{
  "d_model": 224,
  "n_head": 4,
  "d_mlp": 896,
  "norm_place": "pre",
  "norm_eps": 1e-05,
  "positions": "learned",
  "qk_norm": false,
  "bias": "none",
  "init_std_down": 0.00653,
  "optimizer": "muon",
  "lr_head": 0.00768,
  "grad_clip": 2.0,
  "batch_tokens": 65536,
  "doc_mask": true,
  "train_tokens": 364200000
}
Each number is 500 + 40 x the weight over its row's rms, rounded and kept within 0 to 999. Layers, rows and columns count from 0. Numbers have three digits each. The size before them is the row's rms in percent of the matrix's.

# layer 7 MLP down (transposed), 896x224, rms 0.0629, rows 612-733, columns 168-223
130:493491427507461480473447564482523513535504464536511494526479576507482499478499500536554501508499430518491517528500541562495501439448486549509476505578489526486485497445
095:502434534481540515456467507440519495456419508520530498554460473442459457457529528526461484475499520460504535513532496510564513523517516516438471415546502534547433545569
106:486412535462500473544488524460465451549514558532538454497522474525461533574474525447499467466505448524600458540523545457503463460483550445537483466464572506464478500486
092:537558555538434453528486509445462518530498443531428544512521474484459439503468542501498558452508531507519460502597502511478486496481564448559450490523472562555478446485
100:560531444441489484560589517482459428470481480483481495504552522493531496517470521450567479507508494484456464503514522476573516478513595615511504511474482470500585468439
099:538507446493474533507585504441534461515524557450441495499506502490599479499442466594535518496422487551505548532452553453525470562519443437540511475498478540516487494525
091:541452508486514508479497462498554557465420515481506483472479484495545542515500513536462493528447448463428513490494515533499428551526544512501550485556455485594480449509
108:470436496560432451507538439511475486492484503468503499382516534514532610515469545512590458513566563494566486482429484439482454469525491520487521439497477516531463475508
107:485425515490424466548536498559472492585555496516551486498538469530495449386574522534463511471477543499486510494476507536434503507466507449445524444477472495472433471495
091:505421534463476496451475562499582445549488516558549495552460477473545537540413571462494414509496495493441521502504446437504545550510447517478429495480501465498457555465
093:541541539496449471547472512446506499462495494533476486518499456534459581509507463519520489446616470541528477458525537421529490554498466506533546470530515529506468423524
104:506609491545488473529457495525470537432508489470537515472431546550535558474511499453476511507524487501516509507502499557476516590495437444481422423473540454482507451469
105:482423450538492519461575472480524467440494604463494538572481492491520411533510429441492517515509467460433466551485455511465492495515552488505495550509548473486597486466
105:481488505421518519499465490518517456523512494554459442557588378513536518521545491529478498574489439466486455546542477479495485563517510507498418542548524587477513518570
117:421530497513524511509478458439493516487507491428512575465536558541514498526504516418477558496487520503495459545469495522403452520503503576579443500536443523552498447522
100:551533487549527482483547472512440597499494544450519519455507521469500492521527497520506608518542484524460509526506489452500487454470404466531489582481516483490583486430
105:446479474514568466424460528526501481553514445496516502583525432560553523484490534516397518496555533479494459564526491495501585426585519558486553435531461506516404546479
103:390450496461532505435460492567466518424560534483496508552469478421567474551445546511497442451517503525548492494413455508534514561517519477482509493566478577506549471454
105:462512475470540440422537444463526433442471474450514482529479492523490521546500520510483526537450426601518447583473458527513546544503544438499516477547473504537549524506
098:445500458413477499473473505515597434453520510515559527545558508527529457564512438491507478515541479527525510534554433500517421461554492490464473535581561463485471552520
098:489591522560474543489497511534482474487587435497484540527494536391505513537439490525542463544492484513461457552540450506531558508538561569492473456428468476539422563501
092:555465431483464502512548519407491481431517517498564481533499523516489463491606467527531486490469446467503446504465539501555522515558444486511562487450437483498476430480
105:532523475507495447581476502462508540521447532498523510490511529503479509519491485501460601551485471500547476479493454443547477415466397532525551419501425518492499505475
104:471516469464496486499516533565414518511460509508480489529512529482491455493503536538544501550445532449532578487551526467526499544504461450514471534541498535426518530564
102:506561517507483514538512467475543488488456399569426474492469497528588504536480604455549554488442494492489519503517506507497500460465418509548511482569439548517607520511
096:535455431459534550520543461462447448529478528493504563513488444520474477498524502561463526496484392505505463559486462555516535479499541454551561436427494527495509573543
104:532506502603467520532547442489521414508537481511515417538514469431465483443483453489454439476467533466523494530510538529514526519410460451498510512553532488500491476452
102:455538484439478446481479535471457474424523523534475461503520502557514483479496545501489512496506484488446554453497426450588494425530508468514439441490485530536515539488
109:506557443483538468509528445556534496486460495469469558545539467438494503486528452520446430502444487478498421475441481491520597478490498541518519540514579572508522483527
107:564493518536516477523512485437479500498458475454543535460511573550538529508526451529494554524475561568528531428428475460564525448510463482508551509552459491539465496507
096:547534559525533499486496451485492550506478417426516517515504484546468439511525506533501549508549519528457480474417542489452522502525508503577459506471491516437535472452
100:433501532420494481504478586523520496480509471503483527437533544470513488536541515489468494544508464506487573492518437538465489508481497524468504541563444523582511441526
101:582552459535463535482458456509549514547472492432518453512510527495504509535514494477449434429493470527530568520501531506505460464471515485393556572504541434514568436520
098:518544521462499483564497527470574564558497486463476515486468503535540494508562463553543454445522526479436489516491458470534570479435460513441450457469497459480453453448
096:521506538515480419448501491546487395510522480540519540511523450470419498443547467550514475433474516502436508469472613504533492398485558441513465514486514511491558464467
101:454469522461401517485470472468525535523510566608478556449618530486421447495461540569522533549441474480439527518468590461487460527472570485446482529528482443551495459546
099:455478412560506481442526495515481537507524517460582535459507492576446520543534493530447496480489447504490415492469433579542460498532502468467526575464529533509465506510
102:546510564463480531507535472532473511463522488478494449427575495464496519504499526551442540536493489510590411540354513547525458476449586537481464499500543429436470499511
113:533514512524422538563528515464468502532483466496473467564477442501481451511471487523492466549467542555538445480536411562531529562482502428481513499509522491465507448482
105:493479438477448493516536423416447572493531510495540512514499509476488533458505479505488491520513480504460493511492505506500435466476511516535505460493425442552595456513
096:514448547488541396503528503514493462602504484576517476563478501486519574485512456513437486522503449461397498527492460487497534574512537436567494481461516492525467536519
093:534570460525520491466519517449472509510542526460412442462525463431493480580555497522439480414423541522567499454474522464542472544570426403485501522546489526490552469497
098:463482446515457562539502614563463541574473480479515533591484462466486486496478411488414495510488410531546489514523592505531513462500474543544459575525473469540440509546
090:510499484510507510419579492452501501487528468513447486489507518530530531502460458534519562533506521422549487526415586433546496452542495463501445474510486475490509539503
100:514556513457509532490436502510501411535432532511546519496476502484458470535543499417497464525491466489528519494426544456464456493574442484537493452510505508530595508460
113:490478508526522562504477494461509425513499465549519419558405463466467520461563484549484492560535530539456507495469541525546512445467535574439532524507489483516528537545
089:459512468542467454521510464467523448495549480521553536519453589514503505489553441502499527478462551475460512537507517520548450489526486452506539489506581551563498504549
095:476493517475553543575588502480500497462415507497523505481504549548478492545504493519479454552453415495567521462494520424491504560468454507530539515473495520490519531485
102:498545449507521497566418532511532520537446477454554552517447503493509572498551508470452469515461572510486478425486493558540495506474532475493465504521496466557488473467
101:410463451515488521391473471514450426452487477478504449510508500554489467485520464554508519526477499497537575498482541542457501444435466482453503465546471526498494450528
106:477564496483517440545525477472548463529496555429465443476516533572554476481519472460504464435467468545494566498521454519456509477562541496546468495457469531499512500496
103:570424551508473485512539469493449496517540504461477536559507527504475494493496563471454482471541542498469545455500521469502454545535452497519511522548570499500473493459
096:442511537507507457446506497536499500517528512485550461501512469486459524499567433473483508556493502563471546535471504549529478412450599499531500518511420421526470516433
102:500523498423550478548497518453505524435520412425425415494516526524441543495505483500505505472487516513548530480538459490485474522493516508507506545537519458552502507493
101:514483467511552452569546546480538517498481573468543473504501529492506495480503534507453522499473511421484518569512483543549465451445503422522493448472566478436506607497
100:507500543483518528479499524477525387556563515473577563471455548485517560507502484527496543528487436512456481603519525534530471582515531464483474500422528568425483434489
101:504488485506497459491560518518509516478475529416480544518575536446526468563492502432477500522495557547562530515523509511453541494465478512518519455560471512480400454519
096:513467464471531438497569519501533477482539501502456467539510578489454550454469458535473457547529519532458475474594517481520513564483530513553498515487470464531455501450
107:580502507530483448448577522479460457551458423460434454480526498418533489497518498509408467560516582573566482501484528455497458495477463561534445519418514509480516520414
101:444555511545460484553435462536494459482478526515507510493477507568489502493555506511466429468516410429473547469466465447547528529536500485511532508562525535489481523465
103:600523538461548480574477474496540472489463474461451441457512547444486438512524474408525471502480565493489521463498530467499590474437471444567503521547479431597470442478
088:552509478397451503485538505514547476403499472490477507465545443446542484472549564502447497521524464493558523431557559531420528557455430433473478557547474538516467562466
107:525383479549509425508519514525515560502539500446488449440514488460437528508526542474469432542420411522556547475515507512508578502501469476416487486526511449514549419469
109:521479537537504556543504557509483534500500494516448535496529603558534469474517435514460431494466471573465478532526571504497498482462507485412494477487522484493439459465
094:518545552522529502443541529458395474492476558521436491444535511565467497495531564449515475478525413520460491526550514414478539437478478515513445475444489590446490507500
095:494543477475471506404447500543515609462500487468486433472489564530491476534507513538525542502512473444559508482442460569467485577532470506546527539583531505481526529440
097:477516596410584501419573489479473492539473546418470468541488464480504482485471561416460491500496458482534554537516518540540543531493436541453454475545522548561503600445
097:515544455532488552463547481463505560466544435473446544392538480519475466511452557501531502450555457480542531507541509468453504475502505458526471524504545441504462562519
095:555481529607550462513491529473463494553501572493448475499519514495499491524542481489492510535574549503518437490454496545463513475512467513556485451440551424506401523492
112:487503492541444497491520471449544472508565536475504579502527542551510483494456537505483476533456502474497500538534487491461485455471535506532524454575487492538551514454
090:537557572468502491493501414430543442520467485590567536545579474428492489497443454551552576489549509439535541425479526482493526503456514500476461468462491597474508504510
089:523467443507518471541525466439468531495539421546490461484513488497417444547448568528492537436444489445543537509519468529494505506528540465572581485543551432557508563477
096:448480472493554450525569500500506492513510491533440457548453560461518484528526463501489579541413566532422538502470578447485511491435512372550429487470530540586498577484
102:464528492437524458444539449440507415419501538474511560482524491516481489482430497533525514475461528463515445537468457485477564513478399562524448556547507501480532503464
101:441478458465510516543513544508527477460509464482512513432561476516508523556506528443460455523489500500492465513551444481506460515507594555483568520510485470450506475543
104:503519493496529545496506437428451573586494534521522463500486555435529439500477424495458460497409474552433531510545515459507492498531512515529480455511485498519499497507
108:503525517544498494505510555474519501504490520542526513480531550451509481524592531497540490513536478479431490529463503464490528505575568479477551494506514534489537474546
094:535520522448506475533461503521427504448496478421559466497582538437509455452539473503506412522476548544489492508503573528518503423451546517542419556501512483516456553483
108:483478557443480501474449456514503527500490476444482456535465582529559545489470535406463436478472481490549518468468443520579441537465425515443442591536503552512485513486
102:513450402490468483532524527519557549534436498461553523530490525430468493502595399499440532537465559489554476511475497393532478554561511476472516550441413498513486460483
103:494423408491495470493480449564530504494384550498451511464555516440442489563473552417452485507478519503481508491467613466439458512461431492487530511498524587538476489470
096:494517460493468472537523376540573479514515542517452543460535434528487409407490423445534526468486505499470460489494571495502527551450506515528515532510493574574527502550
108:501542572488557531527509522494425525541547478474509498498461461533502486486528485465533540546457453524457533506440501467447513511515384440472524582544525564507485518429
095:566549512539582542491503499559521561509505506544505538524455425458509550502426453432562532517495500516502463586505482421450472560493549530436502520484505450422486448573
108:478525569565528508509541429529496458569416482488507395484438512497556425537534504467474488497513445609547500569534521512503510564504476570536555495480495490507500507513
099:494376514490507421491486488532515558473481468535506511518542473460497521553472437507481516482457431508495519560494472535510540544466506527550531569461515511500481498474
093:539481576540557486545543510559506551488490553476553541493552492526548510464495499517459521527582476436532476491411533439514430425484554502506519492509499479567497488531
095:540504556537484518545521531478526572545577495462522474460468451419559506461485563437509529492497518558496596496474475507490466462489480484451508500527505465504557424463
103:531472483582540538513450492502533426472485480486495579589474519539519536513565464461567496523506552487460479496501433504488583409537568479485546493525502462560462516535
102:550563479447498507504544499525542438498496477455404512484519460422536456472497491522503548487495456485513514483500485623531508549461509516549488542477476501523482462562
106:519544506532459427465501478455522480481432573475579467431474418504492531484536482493482493508467476514488478509534493525452498404513553559531542481502505586444535422448
104:554482478557527499463560440549557550542449451509466562573500585556583525481491407533498479489473458540506474498468516515564575485502493531517488485505467468546495497532
096:461510495511450452467493507474497557579481555531541449470514519470471497510505539584481442527483476521474567534507461521575466507563490499445487503480484493560539480424
099:543457568398481486483471563457490523452477502526458517461479553536472565500486492478478518476525564528583482477499548582512479487543510522454514505513495507443508509469
099:503450530478520461523497438511536496480524556477523541539474438465454524462473522498494512484551502427536457445473521569538415501468556443558484536518515517538512514540
102:498490474505502474522437468513503488522545571532526524598450443486447478455465485542480527507497445538581441600525546545481499542513552482408454442503481508529454456507
105:481577573508527467465491546476449534476524560531524508517523484542521514548396481463470497540498491519461480503505549532541513501462555527531513471485501496495476438549
101:484479462494534506454488453450553544506411519498463516636519483496551531503533505543506519528501574469525483556446445460457462512470488489491502545493443585487523503445
093:518572518446498499519485490522526392565530437445506474503462545523489445539458487538468506481497473515504515438420465501537613505486492501454478545481534472538486465494
091:535540489494523522449453468426556539512470503481544531556505401531499485520569528467484538430536497510517512479473520461551474468472495475480471508542510377507495455490
106:533525399501513522550453543542526534554464548544464519499502503524496504512463507493516500431548496476474534556476471494467533442513539417539584489428545457472561511451
096:508455504466448486484533513482529475449435525498451473443441518426483462521578561647478545572426475496493508559449538490514501479567524494502564479515592462443520480527
104:491465476448491447525487460512532513528473482546508475521509528475462518487569527464456477559497529529491489447523449593501465464470561490474499498526571546504476515429
094:471434520471501417536478477573491430442480441486500503515552513455494508494456485558529552568536473512494577414532534431486495453493500507483443548513465502504483538469
107:457523541468427496530514535472506548502424555497424541454453423570541561481481482460483549542508464569462474545505570504494464482441472471577514495471535453552512528546
101:438512493481496552494473442527470515546463438455526528478577501483494481455510477480514494517449527450408480517495500491536500468488504513555470489508490511493458518515
099:568423469506426489481487547423485464497515511460458441461442554487497468529542456487507509474557522526525542510584507541440536521498504553449526358549503527528495465491
123:464541494529499517478542466573450519467473485558437426466519507561495507510424488467535491476441479522489562464499470438473543523510418439457479503488474488467506517510
104:454521581456496498539555424574474404487457451541556492454607480483443491490538525470540522515491486476475522501446477435468551471458513551512563503541508506446491444496
097:485492504456532547519544410494583435486542483467478556514531554521497526486540524470508466493499508480503475507459469427504509465517536490543534502465460569505485479469
102:557470523492512488521473542501550533513505515465488530559486464496491519519447480490457527481503458472472481482494459462505484505470491527470464545560556462499464472496
103:469512499497507494555457493544451481485500415498527472498500530495493584513506433523545489442475466522562535579502507528547431569504488463561508455504590476407507502472
097:499474541490485479489471517467513516510540522524469516546513464495500521457522468514445469597548471543536546475614498569516430490457564467510571489532493525499455535523
105:489508452517514487518508506523553483440515464496592500486514462479477518471488496497483511454428446510547421464505546518494462513519552499495482487469494574559440487521
103:489472420511455500494526428490547481496545445501547509512541480546450413479471475477476480549519582550506463541585502514488515477476485554513573500535533486529540517477
101:469533529502504444547504552525531518464520491448528532516484514480564497472501488454529480479487481439533471498488450484494501549399580543518455550488480534481471516450
105:467504514518485469605518540450498492483403503513524538453585565553538511474492505484515511441480431419438429423556465517530527511515516453474495460503534409501443557522
096:461475522506523476512530469491496555506463501414464569522500506514522520474597507493520478515549517477563508503501500495511532538441500511524510486607532556524480549448
098:540391514516555577480535534449434438490575512453459485496530511528498483534477507510458480540494468574529515536480437439455477486433528521455499585530494421502502479547
089:531540496485593430507503480543492459577560482528568529468498530409506480455459475586537467539437505495511455495541457519534502495513519539481442512457549534421479464515
087:485493469568539445518522513528473533552545511492461536584528486431560516502509437536535506535529427428448423500457464449484473551569587485484528516579516469500485552457
102:424543426450475474474599503525540452542409586474490485470596538507494522475512550564548477506448529516584493500458463444470489532497495519559484485525506518489547538577
# layer 7 MLP up, 896x224, rms 0.122, rows 613-734, columns 168-223
096:523556522460510385510524507519491538450598491497466467439450588522493494543512466517532448481519553473497514496481493494487491521470456508603509515452524411501462478496
108:451535483425490472516570520397464562539537535478530442471554446480517449485529521435463468528497479512500462466456482477534582595532488470481477514447558534419461440511
089:545532483472531540469492497541549472510516494511537484530512579446479432530561522546546504378517525510482583468530507478474429521488505506501498499477544445484487576521
098:493499509534444441474482516437468525581490528611574451454555510485531462465468468493571492530532476483502482473530499561506526531580484486467449450540487510513468517587
101:484468496562397525588520501577459492496554455495436404455491504543538514503398420489485542554531529490525498483483532556422458486450497498527517510549534524474497515433
093:489507545467566460516436544505413554443512476544494483565463489486460475420518551517485530465466501497538542531526575517530557512565488483479493492490510457480526507471
116:489494552470551441509491438489456539542530497538434469500442475538498406492492528540524514548554454541434461557477455549507508514513476504531505464446515499498490477533
097:484430494512499463568469464549495469519387527517502446549444513517539444493441456479460496531491517452489457509428474466445482504451528451473510467558497504464431609493
095:483539482514489470516487519505415511446486548562481520414469452518514435483441533478546507479476551480486513497490484556453395414533546500496482527504467411506563525504
100:508460474502531516440506557495594533544528470476500530433466572413549511479455466462414533546493539421495504469492477506503563490471525504512447489553418513510511488497
102:495524479542536450523491546512494538463521558499467538519480492461543570497535527475496458441503514535568479462510504520426484541521488508496434429448506451427493549369
105:452480516510518482541517478483467418497473552578480543492482569441495515498474422495455402493486465476508496558506490529507499479482492523492444520564524501467462518469
109:506458399577504434480523535510462526547467443483507493534465525529500465577459472521444479593470495499459534490558526480421507571501490510513483480481534518487513444561
121:461552545504482505482536576518498510529484461511477537518490502489432480427505469477457516470522464521553472499496422571467472593490470454475499552432583531529576532452
101:492537570461531487434500514480526516466518459475470451534497478405463485448450396512462503487501520502386540519515485548493526529549487539523476459485481454459546420449
100:558515464564514512484563455478489468456482445531501523493539497511489494499459514552473547445495491508508474412497477508512536530496516510538500505483456501512579509456
104:500549464454498491380477519511515499534463529504505542448447481542504524551524451504477532526511437515509541467506454550485555504465513443492526506506399366472491458460
103:483470510411487528472483463505463557494513430594485491484540420483534538491490416533513485407442612512428500460467483490504533580530503617489497470524437449481472536459
099:435466477553546569448559458485479521513502560516476548504439471460569500543528528527535490522517495434462501474467539593461509487491484466440493481527494559496531526419
102:446502558466497480500484541446498530516454494561514516520515491496468436489488535421514495452513470482515505503514511454486393531576481470453591501456453515435522495522
096:508583525472506536547549485482531465566545545515459452533494501489514483518469479533510473527447486503492470513541523503460489522536559540537448483518536470474409516504
098:524486473512514451482547547499532441516513462538501516458483445510466404525528553492474500493492477523413523512515503469509470532525545481439498478432483517566536393459
114:520462447448483500528520487489538508585454534529551477500452464471492495472503465460576474413430498518479427447444448472492575472539522549489535498507485391543463497512
095:596403489518545531545466476588484466516507462534515502508493499492502496529511501471429577497470602509507427459528528486567443427445528486558595484410517496406475473467
095:530536482495482508516512476491519457474466417520488530479451498525430549449495377517566458482551525564530497489500556548505525498481525537470506547516460494432514473547
105:497491445579558464488492511551534505455578502504528425487510461572466511470498523508511443530513542556531561404493470435491496523507516444529424517554541544542463524495
100:515471459567528533563543441545562518522525551542548490480517488476453445478474450518453499504459450497465512497487479437445494529520535628474479442417564526542450486496
112:504475476510480477518460505581539474480517476555480553475447530491512512512441472527509434553438502442539501452540474511557461466448515511586488550421530440535489520460
096:473503479467476545548527462557508504510511560546508434484486495527542493495515510467473519527476460463512506506481581494506515450559463463560510567485500529493545485469
099:523485448507532517526507537478509506517439477512512595440464487462506490499401495525522559497544500427503481497558518494550518527472523487464521481506514500501499586511
096:490488453500503462471535573543520513447467471532505445515500537478536558525434498482479485505548423439471559542539513485555505550484506497537524464659432520546529447400
099:503524476512529475504492481531556396510488461462446584477537414448534511488501531541515536517488523479488518487465491546608503512476465500472572467471521510526483509489
098:493496449438499510517475519530461513544484501496483557476529478509483485431551528497428472502520515496539571481502500537472409519505604564482508485468499427464500527498
100:499454485428553571544489417489470518528443477480529598498525506541475556463465491549529449545487496513500512460534488483485507441509440513419467450539524458522513592493
095:501553450460598597501449549483478473559487522395526448570460479560540579462573464505520443448485514458511388499501487556540419443498495528484491431526507512551595505466
099:526469542495494564553554493515454465554472538458524458566412478538519532449536493530426516445474466449504443552557541460430445512473501547518447448502488477546478488535
102:416485481589491449521511484488505464563452529498508501504481451439444531505477546486471532521429521580506497468454458484547543595525477422448484439490494553497506561509
117:530429473592556467519525459508442457539538523556496525525445434532474532461477467501506556568489540544475550529502527514467497481390457523539477535485454467467468488456
101:509518551497568595567480448471470411473423475490495538472472471426435518481550512495516477488420446551561438514361496481545584458462546452562503503483546492472579531447
095:483519470543521528419526514484485500551531565505603472619498455528533541519493532463554521531489525451439500575527454438524487517548490483524429503595473485479461517553
093:523489518508528517531498481549565456500518485513537513466456453557438460525508530464477570542472538437550440518485439541445457558494516559562477459492466448496493581515
102:471530481505502540420505553512540480504491481505486526462497541498506466492493562539538521591521554504465549491447514496450521503472475547508452532497492468494497546500
094:482508530481506525486474536480495455506448549533610462440533565524483487482480564487478464525491495452433499496482448491473484476480469449534484535521462513502436494505
097:473451493502564466555522434483515487490515475593483518502466556519484524488483567523452465539500498486468485478462439505555541466532487537524456492494532516497442516516
104:508469495539471528525470553458523558504528494520501441455484454493507534435467529545501536485530537470517507411480471539558516471510483528460578536508445550541475519548
089:460477493495487457486529529452647482565488506473529538517492443520558505479480505431515479498482538498517494524516544488493458496556482505503439512546545539452534515509
098:534472526508560523509505539475480481546535508480448509446485453540436569507481430455507505563478500568486514509565562508555464478451464404572488474515462525520516479471
106:507464444507552529497448476445449472547437580457584485486561473534533503474419557497507544489418426495491587514524534494509493503490553501510522498474544472474537505463
101:384469536565485503492509562520493488496514468541502554547526485496502476527498448590516508482547555507471525443486543481517529547429568407472545498502461525490513508537
099:558454493429507547512495585600579512497477427556485573531467480466419450534409510481500461445587516547510559490543464502453443498533481474431502507492528576445464450438
103:507581453474526527496486466524540469435562561521484547509529492460489535502523531533528567511438523604549446527461470507567524506560512482469362579476486484479481511491
089:494486535490440492487511429567528539525499566458548507582453503524545481422480461571458574519458505453480412476517445557522491514540529452564483508486513478519514523506
103:528498412507488536481557588542481562476555533600556515435485561442541465423503487442537483549503467525560442422536547520503434472543518550552487464491461513486577504538
099:464524486414491505440492494602561465529502533549525508458503454545512471545488463475511463488521505511492474458549516462492556435549451543518427497479440493494480445430
105:559447452475443551567601465478478563561544532500415496467439500553521524475539539457519508456516541542498524488539537557540422544494499422531513520488523522463523562529
097:445577491531497452525466502519594436497453463504544523504486486540537402450560559481464494485522526578476548466421508460491509523520476491476503560464450518493485521544
100:449470515533452571512530494467504474505495489526464489449428456450515571503505527550430470486430533456476535516457490456500510528451505479527509452486542466475483463572
107:494515482445516496528483520478473496531540515516529479413475481516468507467542488507518525552542533462493570541478457481520541496429505459538446497458544478534448530453
112:526454456489470446516524481491505512526525500466458454551583478616424498476500479485422469479557577512472435532485537517466488495478553519454474528501505486521458476471
107:505532505460518528546501505534499513525523523461487512504428472522406483500529504511489525520561447443434554519473534484546470532441460534607469491502545554483470442520
083:545486495423551466583493542551590410434506500542501487461508534523447493451550516505478492487498449423524553511568588519527534452521498454487481495484549529487438550482
106:587419458493528511568596407486489481461508530504452515399474511539545507506501512561510541504499505569474471554500469497446519516525470577497419495500523614489488399605
098:426467508506500519497462448491550504494529435486561467533488470530482459477510504423518506535497557535394506541534526519486500465513484508476514532458492566508458494442
094:404415519477554495582528471500507500475571493450554505536498502533506548513455474546438536466437442478405501448469464514482509444468530518503488455533476445511506588454
092:482563450571445496561533503520502439525543549578488505526509571465584529477563484510495558509497504548485454500498493569466483478425483511451501458447497480498538478503
099:467510442550499527397526528531543489468513432463463491499459457527472538565426545504473487499528477486471446499462457571573545500477460551580509570610463512526462474469
090:544495482518497521471459500456474501514499489561491501518494551580489467434472456480483527533448466448506474426589548485580499476457505543521565514489466523522530577537
103:513418442440535454437503470567536530508457519604488517505503534539475564469528533521495543474464394490508512486469462457499476523535490503563539438492490458475555557553
107:527506459555531492474548554499518464514535499504495454548559493525520476484514512471449471447478449506516471514513511500524570526495466484486530429461461451550449542542
093:503555538535564471432512499540558493531511540463516448498495514555504482533588519504498428482526442479517521567567467591526545471447480519413484450525489536475447504513
091:514513508460503591455494490580471452455477498523532571466553471521464413569515501469550529590556468435527445463466515435545505510499552460441445511482461532473493454497
100:499542530524516527439513518556468535451411470461438550475538560470472473449596489488459502434590460486453486485530491516513555548535507543459505443464461473508528519565
097:455470493556508487541546534478481510524460456484534549495489473514493464526482460497525420496506523603471519458488492496435502465501506485480487497469506443455425566542
103:476577503495424524452487430481489553531504521469493475456476511468589482540499511538489469382450474438467540602533507433508535558549557513509524420554464487465533513497
105:502589442506501507550478505493469504447496487498505484526464518558486494454484504439442446485476481498507538470543449491464543481560554516527530498423527494501427494459
103:495449471469462514480509470635511512490553492526470575452465479595486505482500496537489463447557515497525498453523525490487463508472509455540581503494508555478511495467
096:477448489495545488516468470439547482434518535477511526503433488555474590547478535520556503452545488547545526509507459497530522500474483447540473465428450516408577474486
098:476559532440490558454439490508528533483532498476517554551525452509492528549504518518432466524517498467584459498577464595568437467565477490489569453447415546571431543513
106:482543471493499495549489494464476495495420511529501537563495509566520531456529552591469405462493485472506403450494480502489477515476455538515543537493527522476504479492
100:489527472492505546510511422459485500416552536502594530520425448529533493451474471538490456481492485582554574482517477464558514506499498510470427496479457463582493532505
111:445416529489468511487545553390560539523511446506550490535498443518513471411501490482516463496496489514488515533522480491443490505556493541524501507515469425460462575477
110:554514484503513534478411476459442464477538522534483524442468532544466497500420476508527498536503517511508592464499528484478561497497503461446489494493506549455484490491
098:545445523456545435543517507583475504573493472507456477490392552495547508552491474528470470458514482496515521505514398473563433471490522481581487508468473552465533457520
105:500481415465566480486534516474459487506459480523532441470522454517564482496485495458480465486496510547573497508546440508528529493526485503533517557499472528507515608490
100:538482449475484454456518478414456465556428460447509540549516479495410533447471589526497475481486513519535535491474541499498526506538528470518520486571455542516544506550
096:427550506511503503481532517510574497543499569492458524474510528520478542483494528502404498484472468394550473470517496525519523473547475526376556423544496461481437406458
098:502424490522523445479443567496463466530492578522506456526569576546480468488502515422499533501492493492521494447469502497502476523539504484469473513417537500473524542507
097:497471520479428419519475511530490427529509474542550468491489516514494463492555482494494573502476477487490394503556526451472501460493487448564463483480486526445472489516
102:523545463489514515541448459464445526522492485587563538446464483472488536537460486435566481421441499530461468460564552503498485481488488463385492459509526510455568557435
101:513524480475435495542409517497474448563498473546544484483523514500477524494489520610531528471547513496503529496433511479532491507594514499524475498432567490578520507491
101:524531449522594482485521467471477427491506462523496569499443528544560512512422470471442442434484549508543455529476495535481500522464532543544493508477551562462439475523
091:543445463573518508493512489443571579467504457554445507440481518465464515480445516513449456474535490483425513581492520514477530484495484495538525436487479518502484501457
093:500541553512526522466510456573509458556568487522553461537461516500487498448447488431464411481500489455486456554523472414563458523488447483511544470561481478546529477445
101:489539534522475492531474488482532481435588481460472513554519497498527397542466522452575553549496483517491535529539457555510525477473454475511533432433468455532455516493
100:495450520557479500468538456552616452482557518426479523548511524515465443520488542509509510513549555489520545471510496507504433488440470509564458508465522513487528482506
104:455479546542500420530496526461545518426474506500524473533466457532528463428475500626484493513521424560563540493530535524447524514482492548543508443492523490433517568495
104:572528527466534518530515466551492493493580494516488488543488495511485473494466449550468448522494424387488443455509598462560586493504525465510547509515506510465424495568
107:541487538502480459518446560488557431589515491487433481471463438416507532501515480507500472529498494502491607453520505435536515509462474477531464520483560491513521533503
099:541447471476524494508512538454506487492533475524575504491555519531505440457487517445455422499377481506567492508521506511450580444422560460466510451500534471429529554475
109:481518527527468527510549461530443456489463569511495499534428433423480495560452525518474532521558466503461476484457520568502464600505467443469565467474490550498478464514
103:499474553501521528500502547554513482475418514515535537496438512517574458575443532468474544489483512588473531549537444549501532474476467507529427421536572497397486425480
096:468488477539520516523540429458489472464526582516444536499515475486562466540486571498546537563522545531457537556428530543479516497515565506516497511427486438536480524482
096:508487434550512600538570481512537513562528516540586452494480543508485489518513561498475535508470487537448471526524445500470485515453511512503509452498511433468567474513
106:538488451536476513513460445559498475419530500542527520467552578535553507470459489553574436522590520476534489528509459477498495524536507478471506520525460487427457566510
102:479573548494485544509447490501531607524468554495496460450446538520492479503449557470498481441457412487409548501473536598488465507570480487599428502514479509545436495524
101:546496463503476458535474481593495497474461512567456561511482539446543418476440530547597482460546459467570463494494518529517577452435545458484585508524600546398491546498
118:491508476521511482553494500517504562537476529494428522498537450536606536507515555455465444479438452537563474576501504437467558494454440466521502467470483490367499428493
109:515486545565503453576471551428498459496488487462511520479437483559431518473475490520500476527436508504609528589543432557436624511496438461480477451563559429507525482462
091:462551523430586512472424572445472402507554540511485495555513493540401531438461498515566479418499448497504534526557502484521499431504495493612471513456409575490493481457
102:471525455637523579499530497499475521467538465454452514498561547522447492526480501440481514446479443509485621552561551503487438481517523456504463523508446516465472503482
108:513486439456491457539454479472451541509523535529486487464566528537490509465569552550467544551534464542477443449489512514490558516587493476436352548453508527416453512537
096:453485507489457509477471512561516451526513434568466531474559465461553446494511429494571472530497471474545498548534439499457470491462514501538482536463488532515507455600
105:480454411437429509540467433474529460528515472521474530461599485488520569400480507500564511461569539504495556439473521511465520519464459474494530568507438521503493516536
095:517479491479518441554497499532429451475428526482481428478465468561525514525488510527494537522551450477431502491584487454560506448561521481482481463488525555453475513585
101:435511489498520463479511538598474438602525495420543386451558425542527483481474503487536509520517442462554550561534531527525510553510495471455434429538526508565536449540
104:479505505488515548460495507547448471492478527524592515557440526502536509517398474528461523500522470459505492489450526489495467434493509514492462514506535587418548535540
099:478536459538496469503532589566474437576511478448449520536509438539438449508427533436490444488466468485427496581565561511557468483448507536505472471533523501518494472496
095:472501483524507490426501514509500479532559475523401473478520471459521532444468566485507478479544493490469506505434523516438545473368484468485492587500553573489509459507
090:458522464466500503497468431529463487479454544520523484492549517431571560468502539516480507563506533522453441563546519543490552518530473514463479553517552439463511531472
087:504495445508532539460518515417443518534504548542460588467524544543564489542469487513498570472556462579514534506481508565547561489494395536528525546459503426518444542556
093:541485489548543531519479562470485530544498480603516503496462472463504463518537522410473607458537530467531543496569506511562520524485513456422531497444573378490499530439
104:520559485433477509459460492481554523539467519546545493458524489498469482533408486491554529449515511546514491524566553494491541533482467520540476502504535454582566424554